Each number is 50 + 15 x the weight over its row's rms, rounded and kept within 0 to 99. Layers, rows and columns count from 0. The size before them is the row's rms in percent of the matrix's.

# layer 4 attention value, 128x128, rms 0.0412, rows 77-87, columns 64-127
064:24 52 21 73 58 48 64 35 61 56 30 53 59 49 54 63 56 30 22 53 56 48 24 53 52 61 55 37 29 22 53 35 14 54 46 51 14 48 24 44 43 61 37 68 81 35 32 46 36 43 64 36 43 70 49 57 33 45 57 63 53 63 57 64
068:34 26 38 64 46 36 56 87 57 62 45 55 29 62 63 38 49 35 62 39 46 25 41 59 54 50 22 54 41 28 71 54 46 46 73 58 56 73 37 34 45 25 39 67 56 45 43 63 46 61 38 86 51 43 48 74 69 39 42 64 34 44 61 58
080:50 33 62 39 84 39 19 66 64 45 23 42 50 55 78 61 70 39 54 66 65 53 27 28 60 64 53 48 65 53 73 36 46 41 54 66 49 41 47 52 47 41 53 42 56 37 56 64 36 74 65 72 48 43 51 42 78 63 43 63 45 44 76 40
082:36 59 49 61 27 56 75 37 53 41 50 31 66 47 30 45 57 58 58 36 32 44 62 45 47 40 64 47 76 57 31 44 29 57 38 85 27 54 45 52 35 28 48 53 25 49 45 57 53 42 03 42 75 44 49 47 26 41 43 17 33 62 41 74
087:14 67 49 46 31 40 40 31 62 67 71 38 37 41 52 71 54 61 25 41 52 59 58 36 52 61 69 50 65 60 33 42 21 41 26 58 36 47 67 53 27 49 35 32 51 62 49 48 22 33 58 55 69 39 46 41 27 45 60 56 77 50 57 66
061:41 41 58 35 69 45 44 38 56 70 46 66 63 53 39 61 43 30 51 30 38 38 13 66 39 78 42 59 66 60 54 56 84 56 29 33 32 46 58 49 69 45 71 26 52 41 43 66 65 40 18 25 56 15 57 68 77 56 43 50 78 45 62 54
072:56 33 43 43 76 29 23 36 48 45 53 55 46 60 65 32 36 28 36 76 88 72 42 59 47 34 27 61 68 51 48 68 67 67 38 34 60 47 39 68 57 81 14 26 42 52 27 56 65 35 80 39 63 55 30 48 49 62 65 38 76 55 68 47
083:52 46 31 72 46 24 87 68 35 41 38 33 36 52 34 49 73 42 46 53 50 63 34 23 60 53 31 57 39 48 40 64 52 44 26 52 61 51 70 59 70 39 54 48 44 49 18 32 49 49 53 35 59 77 57 49 63 30 74 52 59 38 35 59
079:59 34 34 49 62 73 53 46 62 59 41 65 47 83 37 72 46 25 59 36 59 54 26 51 70 59 53 45 64 42 53 40 28 60 47 54 73 89 37 56 58 33 85 62 76 49 43 61 42 54 75 52 41 41 48 51 40 74 32 45 57 54 68 54
087:37 30 44 38 41 74 48 43 40 56 33 53 44 39 42 57 30 29 40 54 38 31 41 43 57 60 64 45 58 55 21 29 68 57 53 67 39 86 87 33 32 44 35 72 52 67 50 18 52 27 70 41 80 31 46 28 61 63 39 49 31 57 47 42
089:42 31 58 50 77 39 39 57 53 24 42 50 48 66 57 00 35 40 61 73 67 68 57 50 39 62 52 62 54 41 67 48 32 44 36 55 86 38 27 57 49 68 66 20 53 44 43 73 41 36 74 73 56 39 37 39 58 60 58 52 81 59 82 56
# layer 4 attention output (transposed), 128x128, rms 0.0512, rows 77-87, columns 64-127
081:32 51 61 36 77 38 26 48 44 47 34 57 71 38 74 45 53 70 34 49 60 48 55 46 52 43 47 19 61 46 39 27 69 44 46 72 84 66 66 63 47 58 40 62 50 33 53 33 68 48 39 37 51 36 55 23 46 60 65 28 65 68 13 18
077:41 48 52 32 58 41 43 56 49 37 17 32 41 56 54 55 49 53 43 68 51 39 72 48 66 27 55 51 71 60 41 32 41 53 54 48 76 32 63 56 32 49 41 50 44 35 55 51 32 52 42 41 44 73 23 00 45 43 39 30 42 39 61 31
088:62 55 30 59 39 45 45 59 43 46 56 52 46 42 62 46 45 39 54 35 25 47 55 31 58 45 44 67 55 56 43 48 68 73 67 56 60 83 46 55 34 41 19 48 38 52 32 53 64 48 32 38 67 58 42 60 00 50 68 48 49 34 45 74
097:67 48 55 60 51 45 47 55 21 61 72 54 17 45 48 60 37 63 36 54 36 62 52 30 64 64 81 39 19 29 51 50 65 34 47 44 58 42 58 46 75 52 68 34 73 39 66 44 80 48 70 67 35 36 18 31 71 34 48 45 64 60 22 64
096:57 27 46 65 59 40 54 65 40 58 68 53 80 35 44 34 25 77 31 68 51 58 44 33 49 67 56 11 47 22 52 68 68 64 41 47 43 63 57 41 75 62 41 44 38 58 45 44 82 71 63 54 39 51 24 46 56 27 54 41 45 35 47 62
072:63 61 34 70 24 65 51 37 78 58 70 74 30 72 19 58 65 40 29 56 51 66 74 44 54 47 28 45 37 58 50 34 57 30 71 62 45 18 39 58 59 31 59 53 40 62 58 43 27 29 52 69 49 38 41 84 24 62 55 35 48 44 61 35
090:44 68 53 40 45 40 54 58 65 41 39 46 32 53 54 42 35 33 54 37 19 43 42 55 24 42 60 42 56 69 20 48 42 55 62 76 39 39 58 81 52 63 88 79 57 42 71 41 34 41 22 35 57 55 58 63 58 56 52 63 23 46 27 59
096:33 41 37 35 62 64 26 49 72 35 43 62 60 49 68 34 45 72 53 63 73 38 49 68 74 45 58 81 50 70 24 28 68 36 52 56 47 44 29 56 32 54 50 49 49 25 58 63 16 71 59 61 50 48 27 52 55 38 44 66 25 29 53 46
091:58 60 54 46 49 44 52 55 29 49 27 43 29 18 68 55 59 62 40 67 54 44 40 50 64 45 39 37 45 64 62 26 60 75 59 64 50 15 34 34 34 58 44 37 29 67 19 52 53 53 38 45 46 59 58 68 43 65 68 52 67 51 84 25
103:62 63 52 58 65 65 70 47 54 49 65 69 41 56 23 35 49 83 57 67 49 47 41 45 60 56 42 77 48 36 45 76 65 68 49 49 51 16 42 84 56 50 38 34 42 45 45 35 30 54 46 43 18 43 33 94 66 34 81 38 67 46 30 56
103:47 45 46 51 43 57 65 45 56 69 51 49 26 43 60 48 75 40 32 11 45 33 59 56 40 44 77 32 50 70 49 56 20 58 47 35 54 69 72 84 47 66 63 71 47 66 43 29 49 46 45 13 68 58 52 38 27 77 39 49 12 60 59 71